From a checkpoint of a small transformer trained on Wikipedia.
Size: 10 layers, width 256, 4 heads of 64, MLP 704 SwiGLU, 10.1M parameters.
Architecture: RMSNorm before each block, rotary positions, no biases in attention or MLP, untied embeddings.
Training: a variant of Muon for these matrices, 7337 steps.
Each number is 128 + 24 x the weight over the matrix's rms, rounded and kept within 0 to 255. Layers, rows and columns count from 0. Numbers have three digits each.

# v: layer 6 attention value, 256x256, rms 0.0817, rows 86-191, columns 0-31
# o: layer 6 attention output (transposed), 256x256, rms 0.0689, rows 86-191, columns 0-31
# q: layer 6 attention query, 256x256, rms 0.0583, rows 128-201, columns 0-31
# k: layer 6 attention key, 256x256, rms 0.0599, rows 128-201, columns 0-31
v86:077149135106145117159121117102102132123121109130121129179124157156111158127097143146119133134115
o86:112168129137156179148135108125103103127148129122094134110140153158135107082117111098158122112089
v87:117133123138169131119108139161109130157165140104134152124114099122126118153129136105126154161131
o87:150147132119082135094143143117138133161088150104158129143113116109095134133121110121116127141127
v88:170127130114139138139121133119138144138122129101149116159134142145182145130146138123143137148159
o88:142131156144146154154092119129132103114129140091128080128106112125151167083130090097112121124160
v89:139138116134124147108109127109137124149138147118124110150148136141132130156155122112108143114135
o89:097102150109124116153130125116179135093148123145108116132114161159114140124107120130162130151141
v90:131152108109129101178138164185108100111105140120134123118111174120111104157101135125107126114115
o90:141140141111123124148079145136119089136112112168116146146118148104103175127125109152137117090167
v91:106131102147135124085136111126114134105114120135132116117126144134133092116125128145119126132115
o91:122088105148147111116119148119152118142133110134106097106143115147131111148161126144132126119112
v92:160073100136123122165127103090100126122127130118122157144125145132140170098131081126157124154153
o92:108109107176133122150125098125098127159096130124134156092144164165139126136132118146145124116143
v93:124125122117112130122143098139116138128137157130139149141106122120119128177111157134126150116126
o93:132146123101129141108121117143132173139122124126144152152085140116123104139101115114141115092103
v94:141116169101080102104149135150144147129124126115090150123139108160110110119121106134142096158118
o94:162125130118145112133170146137101132134139175121126132131137134136120108156158149122117088098124
v95:130139125091127145183133107156133120106156131135117154165130126126124133119119106116138121094144
o95:133132136146116130106101130141108121164130103127123119122098157139080116091110101105119116106128
v96:144120139104113115142150119117132109170133105154081159129136119124153152122124141092129120155136
o96:132168146123146102135113123111116126139134137110138169157129118154164143112166163139132128123165
v97:111106089118111152099125148129134126107150134155098136123172130132142141157116118141175129112085
o97:139128148141111141121161130155118117104106127142138088124111123106149155135108109113184144152096
v98:115106138110090123118098155117101125111139130160145117110125134143114156152110114136147130100138
o98:144150111155138118134100146126111134136153113094098080098130068104092125146087098110152116152106
v99:145161111124083144120118118138115158126122125122150108108103111139145104105146112132121178118149
o99:101149122129110141112109135125108113101114104089140137129116145093133109146133145101135137163163
v100:160161130121110109130090112137129102120117114126157118098129128129132150071133148141136116109143
o100:093153155188133108131130130138132118112140107132142137112122119159119109149151180158113131137150
v101:108144130118090134147141120112134136152126139127115136153161122142155141133114114149124152131149
o101:127139165150093137136112114125158108137119152142107143137101122137111092124148128124126151144135
v102:101113123086091127105130115130093116142112094155122145121113141140111136105130141107073123174111
o102:070150104109123121112152121145100153125136145166135131156187129101106115103133170174132128111106
v103:107115101106113119127136123153133107108145110103154132121103101138140132138128121093114129146158
o103:067113110158162119125108112125160097143148128101115123127135103112121119117169123134080151146156
v104:122109121161115109109146119162100095103169130134145112144139155096110149121121108114153144080143
o104:145118137113124122136154096119078097135103094105145129139129107134114117133139103131125147135107
v105:149112144147128134140127105166122159118126108111149129105118168131120097105118117141075100135132
o105:144132142100161142117079148125150162150142130141129147065122114121104096134139099124128134105099
v106:105152115134126134134127172139103172121179122088119111122127099118116160104153126140068135160130
o106:141127132159145116186113149118112124117161144122125125079116141128112147135116104126130163152144
v107:095122134127143114139150155139101127103144137152107112138126141135143133095141123130127128122143
o107:138122130133118169131122123111129120139108115124100117119119118092152095131116141116159102117110
v108:134075145139119091117111156129110116135131100127160096131124153101093116127112129143125170179127
o108:190101097105140125149154183116151112132126119129131147094146120103132131106119132158131129116123
v109:120120144119135128124119112079110147099114163132144114105092157110134120129100118100102136134126
o109:128141140143147115117118154117090155138118122138144107142119166143112109152083146148092122117114
v110:137111107134113133125153139098124136118128149119136140117088118106134115130123113134133077123134
o110:144126118140149142139132155159135150096132171163139130136126145129151126175124108119154133097098
v111:146148105148118139093145126150117158111118125113096127150109144094131131136113148142149131099106
o111:131117137122107152161108139148116105106087127134090157091133125124092118108109139127120133085160
v112:131137142160148136133132127123127173142077141156085143091130139126126146143120122121157138151092
o112:125140162113096117114136111133103147134151152120145098111181149137144119180139093138130165127087
v113:113088100143111127142145112086102091119125116154125095157131129163136134109131124144133137143150
o113:123152156124172154119135101087091117126104141076131175104081126145099081099137158153173146144159
v114:157159146094124133158099116154084176113158129116139131106104124139164116131143105141130137128118
o114:125112120132088101127096112126113134159143149118149123096123155127144112151154100127082113124108
v115:106168155120158113128118155154163101135115140110089109120118112136123166109129123115136153183119
o115:108166133147145127167082103125163119168115140134099111176109124131122124132155104112123156147124
v116:084137121132109102114108131098135114121124142168135117149118135095108112148109148157154112142107
o116:131151093153084097124133135099117088083125128133087147139120127121100086118137125148154122132121
v117:144130127146156128114166110125133125125138110101095152161161144089100126121141134136130103133129
o117:144115133137152129123109113122126145114151110145106095104166105119128149117140101151118123138135
v118:121160132161119153159140116105133094106131099115143123143151106141147126131094105103101078139149
o118:130193120141156135124132146142111099137128113128108123124167158103142104099119117124118106150117
v119:130123150106125102103138153120169113171124134148171118149114131097152151137163163086122147128100
o119:129122144089183103182144141115152123133125144138136117182140131151144105136141100119144156107126
v120:128136120097157139134196130171114119130115121112117126097142125146155145111135125093110158118165
o120:125116134099161116141115119127137141163104133113142160103115128149118112111148149110129125141112
v121:099166137131159124142138131183144149112124139152115112117116140126148129156148120107119111123157
o121:124157106137117171117137138151144118099122120146138126134143124117153133165160100122085114127101
v122:104114132108099146138132093146143116128130109146131135147123111109120121143150124133108118093134
o122:129113105141120078150138146160143117137150153130109136141117111143130119174115137120133087141160
v123:141116138099107117143139111120146095110146116115120112146119143165140142125136113104123160099158
o123:109135134092167121146127100112154126134135118123140092133166119157177092133080131101106143099162
v124:132097136120118142153114119140150100121130115123079114152105134108103094122160120119124105135128
o124:123101091130124132155109153111127122121106134145088120134135117105131142116131144122128139133115
v125:117113136102143123116163162179112141149136166107150113118120122136108130126138137118119124070110
o125:116112173134105101136128149116139146143111156127150071117123134121113106158121123131101115142119
v126:123127129182125122159165123131142155112126140085098134116107155147121135157150150161090153129166
o126:146127143156129156141139134144158098110123138123128148138087125112119113147127134152138136121140
v127:156136116139120093143140130131153121159132157111125160076154130136130143143152133126137174166127
o127:129149140112150108147122139137101162130114164125146159119125139137125112111157159158120143141145
q128:111146111132109139132130116135123140135125145119127132152113126122116145105100144156104133152128
k128:130124134119134109133130148141129142120131140140140124113114117121140125153142134118126137120130
q129:129137131131124130122149129121129149131136148124140143137135137136123140104118124125132145125141
k129:133102136132115112117128127119134102119122078128134145105124138123135120119119137123134119098150
q130:129104133149130137133115138134136103131141130120143119121123108136161117161160123128117120130100
k130:130133137124147132143139129140122131115132148118120123171137118120136151130143145111123131144121
q131:107130103115150125134117112122127135141137128124109130138111111139121139110125122137134131130136
k131:129139126111121128136141112124137128125142128132143133111136118133131146157139147119127096142117
q132:128131135137148124116114135128143101114121145109138119146136111120143112148159134120121125143117
k132:148125119128114126153151120132131114122135147140151131153111129106123137153134125127124143136122
q133:109118130109121114138107103106126130130114140132108126156132118110117148099104119131126146146145
k133:119126126104130137135123121140125130145126112119140131120134135130145100132131127131140126122141
q134:137146137118127140101135116143132104126149133115141116147149110137148118134156115117120125133118
k134:134112109137147136135135175139152134123125145155128106141126131103114131127124134140136135135121
q135:126132130132135134122126138126142100116118144120117140136145143126145121148135136130137123164118
k135:144124134117109133163150156132117150135144155122142112131128122117135137137129138111139125135119
q136:148128128141143145147137133126128092121137122134141092134117140135141117156127130142112105126093
k136:118137129125115124143130096125140133116155135143137114137121118115125140130123148102149132144121
q137:129128140114121124123121116123136136136127125125141130124121129121126159116133116131120141142122
k137:139125119119143113132123151130123104115111112124138122133142120136126118143137133147151137134130
q138:148114101138103151154104147156137135116160126139115135115116107141131129129136159112106128161138
k138:121126097123105133131136121118119131137142115117144104153142157123133122133117112136107136122145
q139:146128139122155123138122130131111106144167105114126116093120112132113146122121117160103162120112
k139:116107123097135147112133129129155137122148121135130146108128122151118146123132147106144105152148
q140:129150127120124134126116137138116133132137143138142116143135134136132129152130116114133121115104
k140:115122135131117107119115124133139106125098111114124138143140121118130117143112135142123161108118
q141:126130105118116139135103132144132154139142145142100152121132099138114128106141124119139141161134
k141:112109152120133120123138122122130123112112090102123122117131129138141127124124116133134128109144
q142:125111136136128112113147147122123137120146129124178086140100135141109130127118125133110099113131
k142:154125141111164153140133139159122113121143128142090139118124116142134111137154140133144117149144
q143:122132139118143138142125114146109090128126145138122103137146150139137112137137123135131092118132
k143:143146120124129113130146144144121161113122158134129152149122111115124109147123129152109151144116
q144:116117119137100136133147134098152145112127148134138136145114121133120166132110139131114145129156
k144:103116119111120122122112109118129120151135134108127119135123137128105148108123110099135151116091
q145:131091175123115135115164151118131114096171105144139094129119143145117139137110126128104094129151
k145:150096110147128136128120119130128133141145144115127122114120131112127157139131145110149113135135
q146:147174110128117094108143143140096107110126126110106124133121113153134111129124123146140130107151
k146:103113088159092128117123153153141148109156118140144130120155164087160106124139125114146114162120
q147:138137135083162105124139073107165113142136111125110171093110135129176154128135143131149147144139
k147:100146137124157135161153135126132160133123126114121115138137126138103136132130136122114140129143
q148:134116153126161137134166143113119128119154139131107118097107137154139163121130114115105106128167
k148:119110083139115132146134128113129146131131130136145127127120157112114145137138145113149138134112
q149:141126104122129119121156172159071139162149080093161083161133142136122129109142152108112113127099
k149:147082159145124135106150135128135106114124109135094156152112122150121117151113149150156139136185
q150:115124133153138157137112141125108152115111105144134147125125113114134162144100097119121119105098
k150:137136087104075128104131129110153135133146153111152136150137113120113168128178151116106104121127
q151:125144154148156127131122090126135122142111134133112135112101129133141133114098127123158157135114
k151:102143130123146137118159128142165143126061118154138145148150161122117160121121115163078160116113
q152:100178143136131086150107124141124179108124154114130156118156080120117152064128107132143151107146
k152:123157115140131125140166082153166117124178111145076113106156125145183130077120166099119129138140
q153:137142124112106161143133158085110139158161138125124105149109130148136154133087105120126118139133
k153:150159093135142171150116099161135151127142119137143139101160156113182142068157146113135072128115
q154:090110118146156138108115144140133148132165122124165101111150132141128107143154119149095092122148
k154:090155133177105118122121158128126154140148126124132088076141136129134131147140125093100137136107
q155:171123129128140107103136119145122120109130129139137120152125146128180101131164180104096100127151
k155:128116102125086159135169128137141157142165105143108123182145157124181182123130135124145141113098
q156:117125170123127125173152083159131157104128119175107135133135111178107165117153148099150127147106
k156:176146158132138134156151125108121177124128144123195161115114133114099148064145139149120116129129
q157:151067117149150121150176141158155095120097093141067150165125152144114129175109132156130123141103
k157:117118122133169134131108104106116105139139124139119072070152114131104102068103150089138127136120
q158:116172136170140110125146138171144153103127121095187091132157097127183150168168165158162071138093
k158:112144126099205160156161122143116133120142147163085108161154151116170147086121149123134073100073
q159:108082150135121140167130101130133142124156065147133129117126144150086101145170152132126134115151
k159:139143171129129148115139111113117169142132082127138143177198169104144098142182150138155094095120
q160:103137124123137124211100156179100080142108093095128152064163083144182213082070127136123106110102
k160:089133141118113155133068132140098148089135138099149110102095080089158046127112100113140164177162
q161:103112132127161136138127126135040145111124159109161135130216165135094163093136144134110072049104
k161:144126119126128127085133087146117104068156114095143177137130097140104174132126155139121109084126
q162:140181171173173042112135135150158137114136119141115152142153116096140134105136094106144116117168
k162:164157082098189150145114144120165107075111102138124100108118122167140087131151081097132079127144
q163:112155129100114132084133168108091138099104085138156174111165111122096106103168097151107150174079
k163:097147128148111085138127137128155156101112134171051082131158095153089172096121125130158103160128
q164:103137155112134119124087131077159081140124136096174113135173106090151142173157138123122164095146
k164:120162136150110100102111082122144091165129107141106119102128129104146176080147098123176114123123
q165:090114111101118175131103153126160095105135096196156107060096134119135169158141127204100099117094
k165:144023150133148116083168129123148140120080163133129088092105161097143091206149166074127126136160
q166:158172152146154120098115148169140110143130138153155114148085130141044117140127141155095149074089
k166:124132153124156100129132122123158085167182114153137122129109121171069133058143170160158153173134
q167:098127118092134107145131164101088129100117126149146113106168095121115183100109127150099148082115
k167:147147168074133125127170196163132107100144084099166082163150176114139117163134117157103106117075
q168:105144116137136157162148135126136083161077115112162143146149071115103102188108101117101135098174
k168:112148136124087108082123133146095107121099110145140129146075126096100113144087123148123101113149
q169:158114098126134088138116164102079112179146131153144140116096073143146131090132118115142158160132
k169:157156169126106118103134097195097117121142125121153126102082175149119087166138125107161092111111
q170:156129088127139074067187147086076134157112131145139106081125090160118165187130109112121137140152
k170:150148090128203059120091113063113100115111149095127153148141107112080116165139148111148124087162
q171:148116172190105153132203081130156147147078088105166132070090165138107134127145125074171142128089
k171:153137149100112113107134130128146160113107120108113132138100147198120200143104143109113077114119
q172:157104148120193095130115120095134116124068097164101086136156146166142188156125139121133137123133
k172:178154131122102116101148139116119190154141154132138165125168104137076117092126104129076133161145
q173:160107103107104087109123174114116123134222199130148149126117158160129128117170157106130070138098
k173:124138051119137071172135139105147113162098087153118150093123153096138108198087130111164075111149
q174:129124180103119156166069098176169107165147071095146205177122201152188076136137073143110136165140
k174:149104138085098167171108113089098134115102062112116150156116172101179125109141126143109166158124
q175:103150141131137054132092142097152151086076092112096088103105127116155073134228130130130119077156
k175:153166142146164095135081156121121082088088116118084173115123083112127134139127150116152106137116
q176:084132116155126124115127181077141092191138097153096026132119090113100118103130143180185116093151
k176:082127165104121112110142109138150128134135105049133149099153101075086111160132149061106125104139
q177:107161148128112124093150085192123162122153117120186122106158113121181091116146141101151133121130
k177:103163073124136124126160150181092190113132134087121099142093147153141108084150083118121083104103
q178:133080105129161083111175119061161172122154109183116151066139106120180171103118107122098139134107
k178:118156109137111076140131169051119113091107113101178120136111154135135059129119111085153162174123
q179:101174134089147178187103075104103125102172144106191112082191129128113072093148181212187130145130
k179:144130187115125123167088161120101147115164139140150102129116128144111152085129117165139077148109
q180:158103133136114129097114128137155123103088115098115132083131160074099179127131161091142089223165
k180:146111110116139164108133155091122151077164123095096097129099130158089180110081146109160185175119
q181:133132146144132105134171112115127174139104139087086178111108107120132140100172160105160103118167
k181:209099148105139145148138091113120154106076142100111125145138108145195146112143145124113158112165
q182:154095121119131158102161109161142051132182105129109109104118145168088109072172159196120113155153
k182:119115186114119153078178126130126134146186072123154126151075112144114132092192098103141179130144
q183:132147090118095122126126144125081071170119127085139103128118165175090153124114110150146126077093
k183:106121116136107138144135120139084138144103155139084096107109170162122097127141109080156081070205
q184:121132143136095164159175101156123153142148171164157100115151152138158077110033159107165103138105
k184:132137133127182211129159125133142090194147154105098111105136155092143110179137119080141123167077
q185:167165116108125142144149104098081188116173165132137161156110102112131128096137141103115176133096
k185:137111180104132147089127092092135092173141128134059106140115111116107110065094087161071168104126
q186:109147174171132103117123129077140145135130110097137158164114179164140162118088118117143100134089
k186:104100168165185086121150100156136147149172143154135137136128110150145133136125083139117157158100
q187:116136114157064145092051090178114091130060151151128194141165093106099114100077163154131155117113
k187:116167116104106148130147131142181093128150173114138220164107102121120131111111157147121069127121
q188:190125098102155093195141172162123108134136121068096157101090151071115131128172148196151205105166
k188:156152146118095131146072147146103120132081138111140136163133102091099138151120115081120138122145
q189:146157156087125078093090074195139158143131096159128126118167125165138089130130155149112159109186
k189:072125149178120050093139164078166132180146135116075102133150153089180080078114092154152086104113
q190:104200106143126112135110126192146055130134166134157153172144088108070144146107097127178148165108
k190:121171120142095140147131161108078085090120172124124124135171164142095174170134078134081100147160
q191:160135134175139148095097137121090121120103116125152092094152124173130149118102150068124150127100
k191:101137142093086221128096123096184100128103102102092142098129170104122179079158181154139138110191
v128:099123153139158171157099143141124141109113107119130116110120135127143163100076158091108081175146
o128:099096110106132119160145169122137081124139142143076158127141114131110122145144136122142124134145
v129:141144145079110114142119147125105135123200117076091153127131101135157138176184123090113107165158
o129:167121088076068121135071139099097144099107129140125147112147101108156114144118097168075113107125
v130:085114100121132139147177171148134136153144114157101143111147093144127119161103134149157135128140
o130:116164157169134115141093199143113113151119116121112148152120150147104135175108113112119114123138
v131:146140159144110149098170123126103132144123163165137137121165100110142095122149119141147142133131
o131:091141123115133107114154138107132159076148100160129172161134096166127085121109095140109108077131
v132:122116117086142132173127105128139113153116130115129140120122104103129093134097149139137147130081
o132:138111143069106129145133110140137116142114131110134153137131140114107146131140114125121138140103
v133:119114121101115122134123124085150132106088089190137128167109133086097158134153149136166113119116
o133:148131141112105135146146117110185098120116122113166160147128110120144139088144172159119124129144
v134:111145155124145140143145123085163127145136131070166116113159138101129148091102074155136148074175
o134:124130105108138184080120103144127155136129142141089083097100139123164109114118151122166112146090
v135:103118151136118103180082116131155133127108143115112140164119116131110126117176119152168109131103
o135:137105138090127166167144138173138084117109153148127125120112145104140156190136110119155149120132
v136:179109181138105124102125090159116110118145182178107109133122119130125131170117121183120134127132
o136:110134146115148145110128126144116173128154124080108140184159144096133105167136136102115136110095
v137:145113170129127121153105157142130131117131087190135186066165080081158137141141143135099118175165
o137:126123159126058074132185100133112151145142167095165139106159131109136177171070138093134113133102
v138:096099119106115123154129131101172169117125133138132143156110133134118130119122089071091122147119
o138:163119098153100123141145115096114123125072149106120144090125169089149129131135137133122139140133
v139:157134088103105147123104100096117141130120120088120107154079101112103118124094127152149147105117
o139:124122118125122128099131154127119127125139140172121170171131141142116177130115146172112098134164
v140:130096140106081129110136153141176141143096111114166095134147170140107143129128120159114173120105
o140:147181156173145170116157090099128127114138116141083132149112125076120178128138115117111175094146
v141:131146196118112152137125116144118144121137088147107149118091126148114147155139108109105128118112
o141:142114127081122123149087129113138128149166120147152146101122138121160139175080117111132124126133
v142:126171128139168130111159133182126146072123146139125124152153126125148129153133141114171131097152
o142:136098112124062156119093099155118131102142146120119137128138136108094170079133109127129131139155
v143:114147154157115106141085146131170168102087088136133119126127132121130183144121111127099114114087
o143:133102102128139172152144135124095169111109177136138124105109132104146133130152132138166134090136
v144:152111080109123134096128122117124110128150110127096108127126115138112123125135177097131105102138
o144:142120085139145149106112118156105114136115071180106109141147145128153174118134175145128085077203
v145:151123084136154158127118134155117082114127100141108087111141152141143152080150137095101120113129
o145:139161136123070129175153102124152133173157117124127147117134167115119129146119133171151117150106
v146:089130176126136091076116091137097147131131122083125121152119115100137145108133157139154087151140
o146:157143131082096128115116143145108119109122124147122133115184153096145163136112096126104146092090
v147:105108105117110101127186106158109224124119140122133107068123112110145112139135144130131156084118
o147:151131125111119109100107171102127092188155135093125138120158130070122146097154102134127165185141
v148:079129124188118132093122106144124136130124131131135124110126138121102133109149195139124129146125
o148:137118155130115147141108144119109148129121125115108114137153117100200143093101102136171158147140
v149:148159162112109111085056097160085133101133115146118122132169094104082139105118052112129119081132
o149:115117136082157176120175169151134134155181155106131061114118133124162127127089136138137137132135
v150:129187097123118138125093112098119123148161136099103081105121178086103143111125106131171103135096
o150:067141178150155115119177102162127140086116173129098104137164124162146109126103127113112092096100
v151:098110144165144088149154097121133096143164135143098153121123167101105150139136103135116112112167
o151:110145078111094174141123166119180137130133121128174120117141142139104097141125128067076159116137
v152:141142131092190126141120114128133120128124079124174124089136117146127123156148133154101139145092
o152:136131111121095156164129148101167118123102123079152115153127125137169160190105085108133153124151
v153:181092131108137125144085122143153139101154161103137155100113146187126115107118136135166137102138
o153:172146103130150115146154131125112125148198126125115137131087115132122143117137132144149146142158
v154:126127106097114099163095065072116110134170133111103162137153109137122122135170142116106119124092
o154:126141170068147138121123119096113145075150106115160146148120116108094151138133105148094118086130
v155:113133124149151126110126109117170110153149132144088091159184112108116119143098109134134146111143
o155:100114130130147112151097114139115100142119166095147166151112112125101181107141165121152137101121
v156:188170133108098138147071121129165104150108120144141142099143121123119092112101139148139148128130
o156:136123095132113162117097120115143182098152173136144120140141112131112120125130117145124102136167
v157:165126163154127141142128147118146098123161147095104143114143144152137139124090109105138146121109
o157:127098124123117114181127159161129127091125116132126134113165103067130121144114113122112147129137
v158:086111147076116116102137093148066124150135148143154158137143125101105110135128105162144150139110
o158:106108153136133096145125156143128095093164131118133149131114148110158133125142116122154142109148
v159:124143137182159131133104119126164088129144145109175116119151124121075137132142111115144140105122
o159:111125146148097115170134132169101128128146161090113143096080132166171179150138173121135126147077
v160:166148166135135155124158157151108100096139122128150101162099091132171094141141135091206147101140
o160:111164212083143151170112125127132171117141155130121125087160160214114127132123126161107107144110
v161:097126133135155149131132086140128116141149134116126116137129140150087125119158163132139150124099
o161:167105130116133112103127161091128082168103105142125188082098113127156114058124133110170158098101
v162:144143087120123097160084171158142168140147122156167177138123133147101118128131097155139140115122
o162:118138127111114130099146141095120094127097124101092130139140141090075118155114154106088108134166
v163:149134131110134113102135074134132130113120116119106148077111129144112130091111101147079117135119
o163:120115098134136107119136168114116132107171145098119143102133175061134169095122105133158158144152
v164:080130109118130128163144132100114164136116183085132106119093113132109128138160148122141124140122
o164:124154117176072109103111105111125114120126139103115096142109146116100072116143097147144106091102
v165:152104121166114104092084144096161175134135136107133144122088094136133118127093143128166134106123
o165:133149144149130160182154152134147067103116139152163083113146118106098160124147104098112113103139
v166:101129137122120108163106068165164154117120096126064137156134151123138076190097105123136121157146
o166:085122119132124092115116125130126098149168128184155109131113127123150146126077107159111140109121
v167:142114121179111105118103116125106117119158114103112118124206158093156118125176146121096127112165
o167:159155115081133125126138102140144174087103140137105156141102084079119097095097183115139118169121
v168:176139142162101121127153124107085113158118100125149123129118087102141114112139094109112103077104
o168:182128142122171146105125153123148127072130098064150149117141089189112137101079144136105122123172
v169:168113133115186147107113154123119107080109140110150108143102114114142151114130112098116128125121
o169:111138113086152153105112103097184110136144100121141113086149108172119163151104118140107129149118
v170:119122167104085102139143150161134159115125155114186189117152114111166161151173159086094159073153
o170:117100105116133127089151122165140123055127111130154149174152139065153124140180103159138151164114
v171:095104110124157145077130126138120107115118150149160133126115142148153088145150150109139121118087
o171:134097145143101122134142123131119129127099160083109153111132114130167136123160095099140111173129
v172:153115134091128097137122142167162126118126127142110151089110128138136118132152127165153143123102
o172:116121165136142150154103081107137096131124182126118086130105107116145153115098090116130092138138
v173:100118073112136112140157111072104152144121148138139105147098115126116165111172160103123110142103
o173:111085134185129103102122175114141157093125122154142087134131146131144122167110143111119137113094
v174:120104122147125102143130166078129138117160109081103098164112112080166146167165155159141128104135
o174:170118161106093112114118104161129154162086130173114129118097120079161130116090149128102135129128
v175:122115120207137128132146129180146128133096155120140135124082132090139138127092141149101141099108
o175:148139110138123092136092121161113117112132115120120101115118103164116116112125154156111175142152
v176:116101104139133104106108109107144136119144142144160133076136215159131185117125124167079097128145
o176:154107142175121150124119173111134093105092124090137110147159092115122141148165126108131110177116
v177:114121158070148119109107135128096148116126141171122131133140145153159152121093105138125154157150
o177:092161128123132145112124116110104127201093149112162144128171112089087121112109155127125071133122
v178:129117106118142110144073126138162152110125068149163113132153125095121112109116158165111133097137
o178:160144149109120139145102113100145079127094151106102121130142116141146146168110111154134085124110
v179:114122075126143172105138115118148109125096142094102119113139088105137108149142092144075099141105
o179:106150142136117102139117152127131143174098091114148133154096132135128136123162097137148196119160
v180:140126106107161135132123100092156109161144092091075123102152126125136165138133142117090112146126
o180:116112129122131142108123116160111139143092121150135143145127150105127121095110097173144091154101
v181:137106120180087166112097072149103115106166128147152165116165142118130119145099156142121130153072
o181:098084153081094129123121133141127122144133071092137099105133133131152118107149110155101108110098
v182:141118154155092113107120136144080118124131145118086130106162116110164099136112117158097125124139
o182:103100119134099142174145127139147168113151118129164142142098128146116125127147155112097081122092
v183:143130128106154148078085184138104138144149137109151147182110189108159163112098164131154135103120
o183:111132135121158123122139085091150069118143144141111130079139091125138096144202115133127140096166
v184:134104148160113105110116095127111131077114132114121115104134158157188139096131151084089135092085
o184:144141110105133148131140130123070109118130137123137160117134123136111128177148163150129160156136
v185:115122102120102117120158105161157174077134095117156172122101150144107176134111111089185137170151
o185:169149173152117113131123100094079170069140104131137065135093111158150110132161122151161134131134
v186:150143135135123146142113126119088117093142086148099129124116138138144115127142147155123145073137
o186:092144184131115109087146138101114151127122163160102150137116110129137150149129109180172099145090
v187:161133144102104150126132141167141088132144167111077104113146105169118163125134157098132109132125
o187:128113139154140135147138115117130110118125107156150111163132179156151105163108130135144070160157
v188:130107164121104109140114133145117147096109132057104126126126129129155113103135124138056139149107
o188:130093136160124166138189131123112136098168099147138139112141139129114120136102124115148144140109
v189:130107111110090096109129122166115106170159106146136162111131125128133124133154125135154107158135
o189:139156125170168148108120153081112108110160127148136105118115104107118107127128070159142124113108
v190:133140163114116139124176157140132107129143096141109121134151160138152174128120129147148136155137
o190:103148178112127113140149140143108150111083115083139134135091133112150114116093127092107139084138
v191:101152131115087157133140120094161128157114174148134108133146112120108096109114154130078109138136
o191:180112150116144123146113134116145099145188113123133100150165106124122122155129138131132146101080
q192:136132115098138124115142120116124128127108132116116111163126172121124109120124138129106129135130
k192:104116109139108155115121128136096126124134123104123132112108151125121147119137133114162130122104
q193:125126116091143083122111132116123150140127106119119161130122099142148137113151161126137107171122
k193:119113114119110126091102134142163150153140110120124117144129116106116130118141112186130111137114
q194:133109124122132124123133129117142131112082114106100124138157163149127124146147130116100130117126
k194:151155148114155140128126132149150119140101130141136112116133134144109156126144118129135150123125
q195:142131141129159084100126129087109134131145135124133137139131109116149141132148127118134156174112
k195:100148142129156143081148112117123132143162131122129117156127109144153069111108140178132139158153
q196:156111124134102128145127118152154155119137124170131132108126146104106104138121141138137108118133
k196:147158098136136134149156149120115140125147109129125103155108127140119130123130109124094136129130
q197:130129140128136114095149130092147145128121114127144145167116160119137119128120119161127144136116
k197:133127110118134168131115137115102142105115139108114122117119099137130141147178106078143150140104
q198:128112147140138155119123134125140175126102110142126130152102150152111167141121118142162136120133
k198:092126116101108117166089111147124116155145145136120135145095177112113121154092108147119109127179
q199:124128128157124125133158136137141125117142127128157104139121113125119167147140086112093130164103
k199:128169121116146145146125156131083111118146130106139108151129147123132137130157140104134112126087
q200:141135132108124105097122117107125114101087129107179127137145094112117117131146102132119139107117
k200:110137133151080119118137137131125115136078123115095118117116142081143077131143124158116092142103
q201:172075101131089123125121107140149126114146093134119172137118124118115099099124135115125131132098
k201:130122143140141150120127156111113115133137141124141113103118128145176124141123137145125141118160